config.yaml
n_head: 2
n_kv_head: 2
d_mlp: 256
attn_scale: 0.177
init_std_o: 0.00922
init_std_down: 0.00922
schedule: "wsd"
dataset: "wikipedia_en"
Each number is 128 + 24 x the weight over the matrix's rms, rounded and kept within 0 to 255. Layers, rows and columns count from 0. Numbers have three digits each.

# layer 3 attention query, 64x64, rms 0.186, rows 0-63, columns 0-63
135098134123122090133148130141134115139117099134112119142117125133149135145127153111145107142139113109113152113153117142134149155097098145140139136112137114132123123121106128148120135131107107
082107123125123123138134123126123132137105126098145110105151080157116099138104141124124120112150125112105101139131164126159163103119120160109139179153146119156098153138146135127130127147121149
138111103113123140095135143134153137131126165130113114136144169103138159128116132104123103117138103118153111114157114154155138126119123117146135146111128120111135137126142114108113141139143121
124144140131115132128139120145100101124140133151140154127130110114164124144117119146136098132134132140166109141106129135138085125123143127102155104118151127132133129124123137120119118107102140
113111102155132135119123101134125141117107138166104141144136127130110140110115142144133124112127107131126144128121115132133150129130131105176139139119144098118133145133140146142110113138140140
142123102126121129160137130107136123116137142158102144124131147127121145123123166104132124119157128147112133116134125112142151112127098113134116134144115126110141136112123136096131140125139114
156138129125109113134111123130133109128141130121133118132124086122151112130127116147156124096142151145154119151148104095097129139138152134115112125119149147127120119103123143131159123131098104
091146129165135168138114095140102120083137143120139154093163132153129141108096134135143123123118116123118115125110131144147118087177118134136134123159129151127109143127116134097140132113129149
108142149101132132126148108119132152103129098105133106145116140130091154129158140135136122150137104148151118102115148118133142130113094119147121131113116115145150147128135153104089119126150158
089101123138137146113108125126105162085135141098161105124133113168114154125163137155138128114101130102125123169122129130139134086133158113147136142117123085155131152085118120108135143160141118
127118135131149112141132168153112128187118103109147128146156141110138119100127127140121150156136151117109097132123139084122129137125144125137113151141121117127119095120140122103118135140099132
129097125120163112119148113115170130124126149127140119159109140128141117129104120145128146147128135096149147116121129113143149135139111111134095107113128122143153107111138141149127111126112135
123149127113122129114143129110136122155136145118127152126100122127124108146114157138121094118124129135115096127137139145131124133087154106112171176149155118142131131121107109130108147137109099
133113142124140120132095102108127170111116102122172140114146157136085135132136121132120109109146130110125122165130139136131141129128091095117131142053132145171123144146155108094153118135124144
136134127127134126145128150138136093129142135130117137130114127118160142141109144130104129131109130114139166124132128125119093140111136154129146136130152119101115145131100142150134126110127122
130094147136137127130129127137147134112133132150151140126094119146122096100112129156123142163154105100144124096100162124074150099117117123148145103134112117122128125130147129133121140141137136
139120092121155125160136138127125151133153105146125106112127167139151138130124143139111098126117152105133118114145124144124120131125156108120124113109146087121149128108146120122140122111122127
133127089128151146125147117147117094147106118115122123122151116107126129144132132116126129117109159160153150140115119110138116134118159128115121141152155133142140117109111151129110130126144089
139151115104125098118148113135135145140149128183117110129133124111141130116127133105133127132125140138136149153133109145156125138133121128116139100108107091118166171138107122145115130127120098
132101130130158159129130145142147120146113149117106128111132114118110121132123118119124181138129135132148138121147114107151143126132140128113099100161131132123121133143099177130129145134132070
130122111111135097124113128135136117112148115113130127121122136152123142123112121139108114119131150095109132122128124145151139096140186118093159136121120145100114123131144092143124127126135124
161154134164102135125127121126133132161127125161118144117127132116154111123079113145119109104142123141109119173131115105144106140153135118104120092106152125138098136114136154129158092085124163
101113118114122146120112175090100115139142151086123164092084108131118107158092144133116137148106129120133123110123142140133133118130174146074163131160142183132134084110098116161163167138134097
157177144122150111143115113127148125169131096125107135134096122102106141125111149125148165121135146148122150128114136110112119161090144087122126127129130124137138140155101137122103123127131120
118116162114154110137086124148170123107148118104122140145110132165111165159131115165151137115113123084108138115139141128126143119146120120135145136129123109133104135125115103124103137129138122
120102122117133136144125132131162144125112160121141110160126174138144132114165125134115156127110127114129149142126116124120112154128132130119093117095098088149137125136135130117122129116133134
117164129135132128136160118159116080103130134133152114113152095149151130113111124125131115124149176123119129143125116124153110101138167152109138156139126115111114144156125111092111138139118120
159138129104139112141141138123153113151142132125151107119122140103147137126134143109134122138143143105103119138131146139160116130159124098115136133169104098140138121103133124126119130111130136
131123155160124157126085077149108130101102114124138123109140127164085109102146117162113149141136132145113147135138114113106144092134153136137120163138136134157105162132136117124134127130134117
123118118148170118159096122126163131115134150154135138140122139123126129144114141153131168134146157106122119133118143109127125105140114099109115105136115096154127119130156115107100126134128121
114124140126140134117138130139117136118118152120110125136135115146147151149166110114147157128130117136065122110125133152140120133141137152143146127155081124152100119116127112109097114140130123
109091146130170150140135139103096190100110124140136140131081151163069174111152126132143149160123115151167128104123121102100167151119121120161098099081103093096159096097129174102100129173160143
077166144141098128131108093180129099139098187120166105097153144182165095140112078188152125111161146122094126092129169136111124059194127106196094149167058152142083126126137044109192124116116163
108102168158188139134107118110131135098120151138158200163087151167074114160100115142095193136111130111139187079094133093127115105158129132147096144092124122173117132198095112125119076142124146
169167126087124120117134115110125152133116136124159096140152177152106094138108120125083088103138148102146110127128142128121136136122170139109098146059101150184132100151127083124158144170096164
165126114139085158168177170128093165165138116099123110094158095071134097135096137089122114155135193139133109159087100123132128186090198176084154093148129128098149116107079162135137138090150138
157138132054093118165164121108132085133123124113097151112079123141151122154103186120130116155097053110141128140144130160128124167091132083087146103110122189099125139156146152153167097113119173
100109169139143130138143128150192091120160130130188090138162095097156086122089041190122087108147157098157127146103123133151139111156135156147116110047119070163102146125108137135102151130146145
163105121076123107132124139114115095162180117187133177107095160110144141172085130113095078120064110144165128120126104128112111179093160131110161086149200141092163115099113154137103145124136102
122149146149071115133095117147067112146158148186130119125127122108106110103139186119143140109099129146164097145127094120109083192132145124129134101149111153111121112113131125186140128091124167
128117126169083188079123157123151127167130169123108179129120127071154122130132134109098084134145091154105112157113126130138140178105145109116140106140114135115140138114129133148088118129187129
132138196178071082126151146120130085153141106136149067102102139113194070105125142131104043182148145146102073164094138124139063123149120138138159123143126138139162117109179090171166147076081182
127169129152140132107138127144142071108141169118079114120151092092156059149090180080130125170138143146108108121159093127135113093101122138172121170147137126130118131162096125148156122141157113
118146123141133131129123115115135147144109152131148093120180130098120087131189153122073074145118121123160121124109095121147141133156141108134150126092183114099161121085152113142177139120104092
185125086126107109074124157114149078146088096132069116133174141083151130101071141066152055123122181102133182177120106153148163160147172127157136149148199117118147133123093096170116169123150115
108179125159093170100140155123142102129169123114142122072126131101166067132105107098169076149139108134114101154116125201144144079165150128159159125161164178117128086061098123091118202100117108
152097118111146098090116123143094138138168099102118142125104135133157118124130111131121136199101146154173167137146110147196116126098132158120142091176089111157127114093119157145127118134138092
137117089111124133139118172140089116132166123172129107149133130101125145135112064127126140153120113126094129149163120127088183149119089133152120105135108115137127099163108146100150157132105125
056136115123163123132189156144144069142153082100146094160161133129134160154124127104142159166125140143129132087122154118150118114139097164097130134119086112129111153159099107118069158170145124
155119135116129129164107111166153081112125126133077093098132125110118140107112137131140126151130148133112143119108082141136058145136191136109156102131113153127142156127178126142135130107108125
144144129117140138127174112130175133112147132172097178156117143126171126138147137137151137164135112142127136077137138122077111101059105157133147106144125079134129116059129146103126131108127141
146172105125131077112153135123109128164103109121130100103142135164130145157125141117099116088152098125138119113129148157136074104130133143128194116110121073125156142157089118114183116099148154
104080107137129128128082124164068128120115095110137140128125159174082116131171113153130106095118074131095128148155085115081152125116147122143159169134150156132171152118119155143105144136140179
137074144151166138128126150130138116118113136092116116170141154109129096107119135150112173136109146116099125108115149107149116173120079175136117138175107149151150093166117160090092156123083114
116142120139112141069124108113131105090176185152116098069197171127156142128137124158121040086125152098132069095129112186217079083246089132180159124118150127143072141104156120124127130068105117
168127113089166107102085144153116154130068115105078187207086130145098141221149159152106221157110070080189149144162103112041099172075156154118121108137141108112167127099055168126092115136152114
098142133106114097164085117138156115162185104123125105125118122135158146082132145168210157134117161110111127138135103120144113121184118115136112114103131129105144146086075157094131105092117141
114171107146109152089121161163072155113166091112136142100187139136167126131106158085118068156093122140084110148106080153156147115135089132149124141112145156117135106146172133107160107069140139
171119109135092142123123180120150092094173114109128139113091117084177142177142140081164136127157161134141142174141091169112098166097127112093140103147133135099150153098073130111138179098110143
135151122150136107146133122110158073105166124161104094125123143074149122108115079104122129127171158170113087132105119114157107073169137113130090140154077182136137136152140125124109118138111134
162127158156141129117092160116152134152142160148124160083103078166114078110118138180128097093115121115118158118111138069184089079090094141141189194106128127097121148139143144168128091113123119
127178099109106167112109122149078166143154108145113110129124110096175131136138063108151087147119147181145103116154118136139095151135118124140092126125105124162163166154115146132113135095174110
100176155146090129069072169125108091113135115102145089124122123127117134124171112148138132129103124100129067173120135149206074062115138083150130155136147187168142107134138100120140179135157178
161075119150097071165119145093144150148086126109124126176110180133104098095145178124118194154165110154139146154158120121102099180091134122119122071117122109120136100176144135115145124157143107
# layer 3 attention key, 64x64, rms 0.179, rows 0-63, columns 0-63
155113134128147130124118104112092120128126134121087117112121133132094143149128147128099130127127120155149119120143109111122110113116128149101109107134133141150137152124150127145162121135132109
172121137152104144104138151137103109155129134125134117128133128126165145104100121095145100153132125131151109137138109136148083143132172139131117091126136132120118115129153104126131109105129170
092115128103134119143120106156120138125151123116127151093114148156113112122101149128155162106087150129132158144131134132116115143098117137115134112131146127125100117125116145115119124119149135
125091099114116136145141145147157120147108116114125120107151132145123140136116125134120100137140118101118152104121139105094143137105132141126131142140117143111125132111131132148110154104130156
137149140123133120106108136113135126169141144138131128144136126103132131129096136129148137088133110134125137142138107122142119140111129133117139122115161136107092145129139124145113124145107106
136096154144143100115109129097149134138130126125141121145103146137121109125149141126132154097116134108161111166153143138143107128118122107121135123087114126123147160117112126119122120130126134
103101080127143149109132127119152132130141131147093142133161121103169133148132131138081131143168145108151111123152125137143137101120106144146130098114128132124132149103110145092111113120117116
147131141112111130131175163127151117171122106105131124119117131097154127113094128112138092102109120134118140129115146130107136158094132109116151144133161145100126107114130140155096140108106159
124089153141126122095147162114122116137103161107170118148124108158128112115159094112140130133116120116152124132098140109132130114153146155099117151133114125152117115132158099128124140142121144
151164162150107101100104152154162116125164116151137118110138106113141156096139116142152095102144127132129128153120119143167111123156122122139163093115141116094113156100145124114082120119124159
125126126136087143147140085123175123115094136115118119117125135117140124102109137134142104147163103116157101136109136117105114136191124107142138107131127136140129120149127111142156103125133139
127159149137160138129146113100100171125142138152130130107172107128138142124161117124117134116146113135105075136115160148137104093154106117126124119118106135160119112132162122073125119148126146
091130111127116164156102114151167106116170117139119122093127135140132129131092124137153157119140131095139155106107144114130121128146122104120090090119148177111120151121126151130115138104123160
123145131140126113113155130125099088129155165143124114141090121136153116127131133104135105133121146133124114147157131144140111125157138137138140117185078123133143135125111077163086143142126123
117109128124131126166118116116137130113113103123128122152106139096098124123139107187119132140128102158141137097120114109111152148117126112120106122131153166131152094138143172161141126136141104
109125123124127121147120123107133132159138113152153131123158093136171134125119133136151115072085125138099121160086111149148117123153138126124151157125126137118126121106123126113139097133094133
125172150128130137149149107127148147134146106145130132111107111136126110150140144136125147110145117123105104148119138144107109150094116125108117103087109164130137112161100107103152113148128106
123121120121142135128113127127113128097095153081148102126126139155101151115147119154125160119115129140125146113151135112113147131115150155110112120145123102126136126127106129117129138161130115
141145123134131120129089145115139128157136113122128123133128121109110145137150146118111150136117137121125130111117120117119111144126118082122135145117130132126137142124148121149114125108150127
139122149138146140137138094092118156132088144120131133124138105136122142126146105163116129094129155149123141141135138118128137127145140112124119100085135072153134130144167132104179101124089146
118163128123127120124105152137118144111143106132117140133112145149138131141144137124129131125135103145109111144141131135121101142082114126129120104155133140114133121101133136135142143143137152
106122090103140150108123147134131147151125107112107139133153146131106140149142142136101103117141107094144092127163109136150111117105128146131122122086131155124127147136135141141135146111140149
106126140136154132188120107137149167110152101129127110142153125139107118113131105154128157127131154145092130140111132095130116109124095113127074103114133129127155120127119174123118129143119159
098118096117118162122115121094124104103112144111165097162129124137116106137190119153122172132139112116131109112140133111148154104142130140108086142146133144144139134150163139141142146146110096
120120130124135139098130140152112101084115114141103118136144139129131125135165104149112096125154121134122109154128143130134146116105137117140127124161148129143119148123191127142139137120086146
094152146159118113130143093115142135101104111137131111129127081144115139124116152146158100123162127136143122147109143150156130136169107091114142151133133117182102139129137119131116131157132109
164154105141105136106113150121167129131120089105125135115110177103158158122107122097133096156134092108135127118141142133107142148115145114140156086161131116107154108092143109139123150093156162
131112120143107147133112151139098112128121110102132115089131163138112128108160148127107123148109116110145085151126149151127126129136154100132121128127121156109136091141134132120175147089135171
140180141132114116099128156101138126153150135113107114148116121112158147148087109111115087094117143116124141161108121143163112150143145148132128102135158108139142124115101109145129119135086129
141125145144102146135129117131126104093124118136142092122160110129150127110142095136122104119162116104094103192129159147149120127140139110157136148134093128138111127129148102113121112122087139
152106135136100133111109145161083075073109100133101118097146129160105179121122122114137089156121132150157127132152117139133165116156115147151140135137132111114091171099141124118154154091114135
118120152175190102112165110085166152152113151146165130188126111119128090127126096135127150100147124160095113157108155101133170087168091117117120121104108106151105135143160092112123133193075098
187144126140117110087110174115142097150158091148079095110144145152124135102145193077136077118080134115121070193164099155186081144150144102168183092130172125110140080036131119117117122094168158
114162120143128122120157097139109162143123132155114073144177122110160147135161080129099093138171125131127069183107091164155182099172127111156118104112091102165118120119167108120126119133068146
113166150164117129168172100164087114079128097099144083108146140123154165122157121161146112145152165156095104120125119141126154089142150085157165153163147119113118103082119130093078139145159104
099137107090151090163117122132134109090130110170139129166123132149104097142165118151149156161117069169102141110150138143110142090051061137138098188153123127116124126132119153115129168132163090
104090100175182135147142116117102131132124108091167098145077180170139131148180194147119139113095182132120126098118118127088145121119166125150112087117142113131138111149099121111140147136121100
170166124113053081087166131180084094100095150123141119117108149149124156114133139072158125143130089157119117120114177178128147145126176136064136174155129124114064131129097099114171149110100180
080160110066119187132139114131157184165106092077129147156123131146076090143175149172132226127122128107106115141110130094104168124073136134110100164109115125124159106162097168114151122153156128
125100089075180134163151127144163146121146120054103114100124126129154088160108113147103126138094146099068142116126131136100136097108127157095138143163171155178161077136124133133168159136131140
149125133067141116136117153149163163063142117092139116102128116140081155121161155113106198131120110145122150091122103109118120154131122134135114119115149136101122155114146165140143084134114135
069155072097133191123107139154130117133134158123092152086146151139132146146113140080188135104116144086102156053177119193110179137070144136144135117130188156086148106138101125129101162105163106
118124098125148129155127135169103153119133077152148146125112172127082165114157111153124096098115136146121090134085112143148107131130176108077132104137144158140160121093181152139115111117137152
121126144124131146143121097158098158072140100132108144105080124101147184145089074102204167137129182129106174120148139160108138121108139148144112133115107125165132135140096165109103123109145139
129132156103117103190100147162063169135138142145117176096115118121120142189142118135089165142141075144140096055131110123115097101088137079057135127111125184085156094120130147133181151137177147
134149106116106102143130162124097143175108085126143125113133193116079188104109131113118143125089115146204142097101097096129105138076148131143099165099144137105117105140156191139149104108186191
125108155089123160145175106072107115141078152168130136162110144103078113111117112131120136111114086184167112141123109156067182178117139124128162137120159119079133123133119129131123120154102120
111168126106124110140177131144157113151136148139099124125109136170130135152117142110119148075108154151139141132115141118160071122145116133103099137143070140118112103132047090132082105182149122
138125170131078120092086140117122156131145139134131165142093092105156105123157128171141076111113113135135160163115119192107113168159137087192141112100120151095094098137126094152155086114107151
095117114172110134109098143141142138133134117104128141123115135164091080129141149111173130161112148130115132144158100117098142100140086153108120125122134135140143124149090135143128141097163117
131115119101119115076128107134087119163071125111160139132156149123086114123172144116135146113114116126116134160129093141161142149134183113124098139137158158130138082151154117134159129158092111
104075109124115152161090112154140110118164107183096133184138132116151129110138133122150112166118161111149142101116112128145158162093115074149086115130163173104107079138111132126060142121101106
088186143100095087166168103102131130117169146116138078110159115123126137148117141200134162128129198108139124078088159122123115147155070137079140097087116148155105117167117119140127165108117115
094156168114119133136175106111111137121093140196137138080134062164124122135140113086144089110157113172140130150108112117111157116100091162123158163108134098093145162114148104132076126178140103
172120082112077168154145149171135115153134040117095147064107129105180138120046143080126067163128132111173184171112097106109168153106126147137131123143178131072151155142080144152157135080132192
100098143188180116193150087084110166154117131151149148153132061124101097085148124119114195124119187167141147133110170096132134132154102098095089115037150126144124081138136147068177064170071095
160149122161124129104126128106104127111142175108123139119113175101114117152085145120149138079104136107136138204127116135166162141101097146090132130120149125109101096114117112131172161122083147
120116107096173125156130079133122106131111110135066105097098135138120142147122127194081092101153165158187168098133096127096139163100171106119125130097148161107155141100098191190104127107123116
107120162149122057157091129127126149161163137125162119142097187139077096107087159125122161124080100139089119151140104129131124162081093141104078112115141144118112101160126143152098152159175126
127203132141125140098105147160130127160160104108136145118150145163114140089108160136120098121094129094137105112130105142166110092117147115102174148153127134115110107128175097140133109098154104
137128096087092173095144116111129111095125146116150160130147150119135168145143121096094137171139120125140094151086134123117188168114146169097102099192131098145136110055141126154125140087123106
145135139153118123150138099128178144126140106102123121130142137140129108100117175153157141103124107143133151166130135144094121147090158130079160094143112158104092100069115154133126119164130113
109107126109083131160154142173117105186163120122140145095143169121164114110109126132135109149122119144158099104157149146097060160070124150125169098112124116095093129097148142136149144082104129
103104164123162148137099115119136109104148136139131119196150104145098121137134086135174144093099110127115112117146099122153147088143119127145117125154174090143151128134107123104071139177114114
# layer 3 attention value, 64x64, rms 0.201, rows 0-42, columns 0-63
130151102112136194086125120120154117132142164086130159147162144115143167128144096151091151132125101144148146116152114131108122098124106126136149133110104150121119108095093125121113099152127136
142137092167103118155102115133120136115114144134159153113102071133135164111139120177144126140086121101170132135150150136123108148144148130126077141102132085094139165132157159128128138107100091
120151110139116145109095080153181143140132134108174160186100105123087181189122109106179123155134149143192059143083093174117080103091099131090126147155129128093118159131130123096093168120121134
099143099108148126165151134136125110109170112128120098162151078142180153128113132116089124116112106086096158184154181118120113168120134153083143119101138137096108081150132169090094140112134129
118129126127124095099100100122131141079116150094137158088131126149127143080146130151169148082175148176181083074126171146169131107076162123177121153105119121123149106122081086149163124169143157
086103135134132099129159147123126107150148132136118116141122108084102106138125136114151135130157119138166179147153159107132112166132109166125111138157126147084103119164123127120123092082136095
149125130082114176112102124115117131138129107136153146138180132142168133157138115124084131172097144116123153147185086142083084113156133106097149109133137126160152131125161175081078119119114124
080155132108158095119168132134095151123127135139092104136107115143107155132119119159113141106093148125122192139217159146138125125118148143112138145164137124093131106150131109088119119090119118
143116167128170167107139136125166158135139126107117140102172169081136123129146138103143153134159153117129150095158059144103065133149083138123133119140120140164122131135128096126091061111140099
132112151128119122136151173098103150102147141114146120112116120111129097091125136141166156120126145123139116101125114170164119105114114144166113116159130123109142109125128073155134161108139093
127121120117143134114114089162133143121094116129126120155128174121119152154116113111137126115170144162139104136084111109140163102131119104120148117143138114137133120113117102126118134144160141
138119138121152133140075120111169134153136103091121130134148128108120108125129117101168103128152171159142106157109131132144114139088122115106144156133140130094075120153129110096121130143159135
162110109095160137154104124157124134127088151141148148141125131094139162131119087153108102122136196154179131187119125125124162142148123133104097114128156123125112109126128096131126098098163110
096157119132126071124143119145126131117123147168135119095088101160101132105120120162097128119094113134118129116143149157139120141120137154109100153132155116108136115153179137147129114097102135
159171130135146159177111153165116154162119160093137122170073140122138166148128157136119102139063116075070116153136096092076136117169139119132146122116110157111118121101118122103102144141116123
165143107126125119139105105122132148060187130100137127111163097177165080069084082151101151126126138141155129129121185188121095134117162148112093171129151068071159126172132139147119099130133111
087140140174165106140148116162175123136135113137149131071102168138127164169142135135117166128105081141090130134127095135129096184180077127099154153114131117135105105136167151156070097075123085
087071131132112139127116150141080093100145081104115114139146163141183126166106092118104160113165094201156128180119185103156171132159149080107174125129085144114175052133095151126133121129159105
121126155168097163132081127150124167172124082134100104166107147135113090141105125090132120157111107155129126136113107135134096085153149088086137130186115123089159158170208164108119156141102104
135132118157086130135123142134101147101188114103116096158154084149169106117110154111133139154147072055120139106167171109067093132158165150131113143120105128106204144150128185089115090163106136
114093134114161093164097160141102167164094106122127095142102133071124135152131153120178099142157161105130150167194118061102146152181112136132132139157144131102119098134154106063088080100163101
136135138139141162149141121156138131115139135101100113164133155117156121122113164079117136103161089121103138126080147076128134123139133124148152095108092147128115125122076130152138141163139126
123149121155134141105166148115144111157171132121065093163145116121094134133125108134138106124135113085100140118136144140106160130093127150103124158130126162124125150135113116097169101162126178
103116121107145100138104126155127143124116127143121104120141113105151151068146146120138100089181144128133106115139156105147133132110150150113109118106161155126140064153170105117132095156160159
110111141136118084105161161068132123114136101146131125062125128158113067146121144131124159159132103123102135098158119139134146148147079145182146164143114104170132150111127156152127112100104130
114110114143132135116151121139124106097151129101134147136156118119152177154145130125158150113167125110169116125141143127108111149127127137130123126097099144144155120115067126113119101130135125
116121145123105094103165145105104076141154118150139121100142146157110099159137127142114140148108105130088139119141121137110138151131132123126150142132138143160146123124125147131131117116120147
142149096065108126147094094127107144110074146150158140162103100157144144132112141138090108132103141140136141160139162090141168096124157116162147100120142100122110134105119157117130197135126146
144103138182121097111102115106133073135145085095141148059150189172112115180146082166169143144118119174105087132092113144123163173134128058119164196107126095149136140104099132133134111142150133
138146116093134122129149117174114150108126153160149111161115134135129139121095109129083126127130144123129116134106112153107131104146129162102102110156165130126165103138159110143103111111134135
117140120124146116174090107151145128138115104133137132131121103148164151143134170102115101129116120113103126172145157081116106169140148120107152128087127130128097120144145189098103142131119137
156130124086115087131086158109135107132117167136200151055112132144138099079149127172089109144109124147097065104110102131118160136137112144164118149094166149158128066096164119175125095140135168
119144136141113108118122092116154158130140138153161148123116086126108115126126130123183118128140138095105125089092122124135099144099122138158102131148156130122103169140127119135150147118137159
128122120127105085135138112122157095139143098153129126107138121127130121107175141089107154082151138102123123110150126071136121126120130163164191118116118135157128146118104176126147140166118154
135109088106135127091117138127133145101123138115175156080132128134153141096111116112100153159081142165120123146115137157142139127157137147124091124143162142142156093112132103164074126147114097
142118146108147163131165189121123118110158158107106122098164118070139116089132125166086135122136132097095141119162120150120144112116132130129144101132119135151117109100128105154118146177149137
154154138153116124136090124138141160160137099094135109132107122159104135145090158103098132114134113146141149096157112073120113102149132162134181107141134100123139119153158104119116101145140086
143149153138094101152184162130133114112081141113092118103099149108105132175137147122130160108103159073095119115172129128131158111138150112131123146118100138134145189116101146105091119140100129
129144123144140112123141088131144113110141155129128139107155107139127167129135090141161161130153107097130121113135135130126089138103132107124132143123133116119123127107096125119161139150172148
131129107085141141107115125152123110151128140118134123130121140129128136079144108129100116122131132140114144146108138132108132136138115153095140112133149147118125111136138134112133102161137135
118146109119105137139162105152132148142069143139158142123102093083110179149123142161092103119109141108138134128218118116105128119150144123120143099113169128129124123158152122113137131107127097
134131105096140116085140096143133134123120118144125136154124143158121134084154088110161135117111154128115122141079141129125077133129114137099138143132136145091127163116114158088161160149133151
124163121076125121124122121145128127150109154129153163123111120129133141127137140142077125122090141107125166140141132101112143142141119142104152097157120146150097151120100134132116124140110140
# layer 3 attention output (transposed), 64x64, rms 0.175, rows 0-42, columns 0-63
123103156152115059152135114126115125122119124152132092134098108114112112122105157104159126116123146134124131147122123146155138158138127120116124124149146109144127137136174133145114169147099098
112122126110134144089144135133160131129126103124109122179172170126119124125162125120124157133143107137073118114119119114139163124146095114177133094165132135146121110080145110109099112134124160
168124169102126072134141158120093075162137096123103125119129150125152074111153140140096124134131101117081126088148175111133155141125160101148135102147143144164120069165160096188171138118084124
125104148135101142107111155129112149091120101106143129117099134126073143117163149107162105163115111156158094090141080164131135135120079128191139113160105126141144157079151097155112138145175149
150144111140132135136129092121151148171112151151102129124152173100130099148099109124097112124108100124072186157128111119120138141150120141076137131133137136123115169156143167126137100084134075
145121105126115135102102148120121156107109115090188142130121158142102132137143154129090126109093122097109072141121116123124137115126144123097119138122139139163135120134118138159134173184144148
088130160151117100178173155126125111149133132090114112135095061164123145096104153098184143131126136148127124109087122129142145149106120137173142121151122150082112081117102085127132155161128161
140118132163117128124102151102125143133138126109173164131112147140133137130120146102135147119097086104177081154110097132107089138154094144128124077099115151146138116100127133131143133153159176
108117084138111129156131093105097111144124122112121125132102048182134132129108133132139114108095142145131147189105134115143161139134165127099128161166155132117104108122105161124165159172093134
152132096130133144112101100144154125152116113141094151100148144131135145129123128131113108092137123121132140155107116106137120141127155111098137138116149141119126145096127190124144082112128176
134148159132145114130137136102118111145133150137120133108123084131129107132129133142103119122112115113119140115152158134138116116143146143106150133115117117136123153174143113142139110126108094
134165112120110115130175125132112102108115158120129125106097110129132104157114141145088119123110100129115135091124123126122141126144133153103155127171123135156153119132117143185137146124134103
099172123167112127125122118109130114127140125114113129141131091143126098154135190140114135101107087110106132095137133141158090102156137123120166115137131142144147132134135139128130131161128094
133121122137118152122106133107117171139139111109127137159155177123146128149126132120142139135133106108138122143142117131090124147145101121156115074101124134155122118095111110100159125121134140
124076135117145097110129145105140070120152101152122127148106123102133097134144127122149172134165135142195098103147143179144097129046129108165124131127124128117172102116137124134100147143121157
124165119112152110160152067128149170167074127148101092114138186136079156164145149134137103100120094132112165108131080108119176156158089104173151092116113097156107148071144117133133114127141140
116103115102087164101138143100063155125129114106110134166139091143107114131141139129145131161131126130141088117171135146095164150110144161126111110156149137158095150091142106100171148162071157
140160155129126117111146155155156151127102164133156154096113108132064146105127168113112105133105122105124105073164106141113110113107107190091149152105135133088079230135159095152111123148141125
148126127090174087120174161118147089141132146117161158128113115159153138129128114156105143119136136088129115104125154110089156139127106140170142137108127110118113103114077066149135114127115189
134086146101172121120135130129183148143095105136152100124126171143086175110163090088148115126120153157131133168127105132144184122079076097188126129128107088102095126097117073157091166153164158
109130118153121157074159162095152105109123146087155138136116072159129120154124138097095152098096095107140081148112137162164106085086126160096173119162112138146150116123079122173115185205150159
143093112102162116122102113119123119121117126154147129111108133111087128125156103163123109143124163140141129111153122153133136132107144115132118203122121095117147175157151130129093110121136111
151118147127124110125105123151120129077144121164179120104104146123160142127136116107121112126115143141186130187146131119130105095157099113118100087113117095149128111115146137167127174117140086
127122106160119167098116133092144148122141127095125152134124110136139104166116129116112100131081108126104174172147109162128137116139087133133164129161120128125132165113080126149146130124164070
117140120129104167135141104172115167122101155131123087123160127133132187111099081103159118128164146124146112160095136109123128132127144157087111115119123106141101133123110129090123151126119172
137111142123113135121110126135132132138118106140130126124130127136094116097151132107120108143106126153099133152143123121150149109112125124112119142154146139107087153144177135143130146144120105
122137155127109142157125152144121167124129132119140124122126141122131151107108139098147144135141153137165108136133125115103112122085142139105085104079129159097104104141122128116152158134128125
113136160155153109140139156126138117143134146114112114130135155089120122124128120132151148136142113115104113054101120160150092146131127129164155131119086128135187119158128099116073094107167136
113193168087102145142206128162128147118107180169101104120138111112121129118106138105105156142157126157140130096162141093096137100103138192062102078122137156110073138137173136130143144116080091
131122145149147111148087123085122138170139092121111130123134126143133122144143159133148114106121114106148144139154140143135112137123131083167142107078122115134126122128118105118170122142123125
108109126118113153113159161116112121106132134091133126156115125119103112130140111129146142182131116148121110070135114168115147133096096154182141143178105139127151129124109080132103140131158133
095143120163098147144145101126139161138128130120053081153155133089153109171074142100170136115171138131129176132138130171130113150074145120113139105125137139123145132124089146099144156111122077
164143137118169151130151127135121121123110129111098126124133174116151123120135097128088131128119136149125132154111127092110154123164184111115132112128114126149171058134114144141124095112136096
127107137151109164160122134154077181106129158130152107098096113114132128120108089117153112219117163154128137150117087159107136121123140151107095134135083101102136136173137113137109155115156088
102177141153125147167142086112150155179104086143049094125141128129115144148135174120162098114163138104116152096132142131139130126095119088138150118109124124132119141131124114086173116131114138
102126073181114120121098084146118121109113112138141128130105121140128158130088165112199119094094150159161152170102111126161105138148110127121106148139162118135134154127119195091118123121130090
106075143125160099125157148125105115141121159145126143108121136128149117151138123101120137171119155069117127152114145173174120113054119129100150150134071107136138120115111126147137151143098173
144130112114116156153094115141138122143144112168185121123141110142140144088119079122151158143158071175184131149119153107112107079121075145142102099118124127095106107140144116116138154116132163
113132132127132140114148141126102141128120124137116134131116162125119124114143132109114123133088134180134125131134122113118173152171129134118096095151140154142112099135156128139113136114109077
111134133153122099130104131107133141102156108133123123118102110119146126165132161128157109117109151111131141110145118167150119129130125092143139119119118120132140138134109114152132159136152089
103080147171126128143101147091105109170176109115107126140163133144150083107131103123131156147125086130115121136053141162175117147113100096142137124162101173117148084143145118102119140137137178
149154146121130115142123131114122140109141133147115153091065108105125119147136123150112118142142119139150135073162132136078172145187141095144132083118098119149145113152132096188124112112157090
139121161163121102154106137117132115112137098112125096129113120112137125110123136103180133142155142135119129103112139150154109125102158099147122150110123131113152094180133099126124132138161117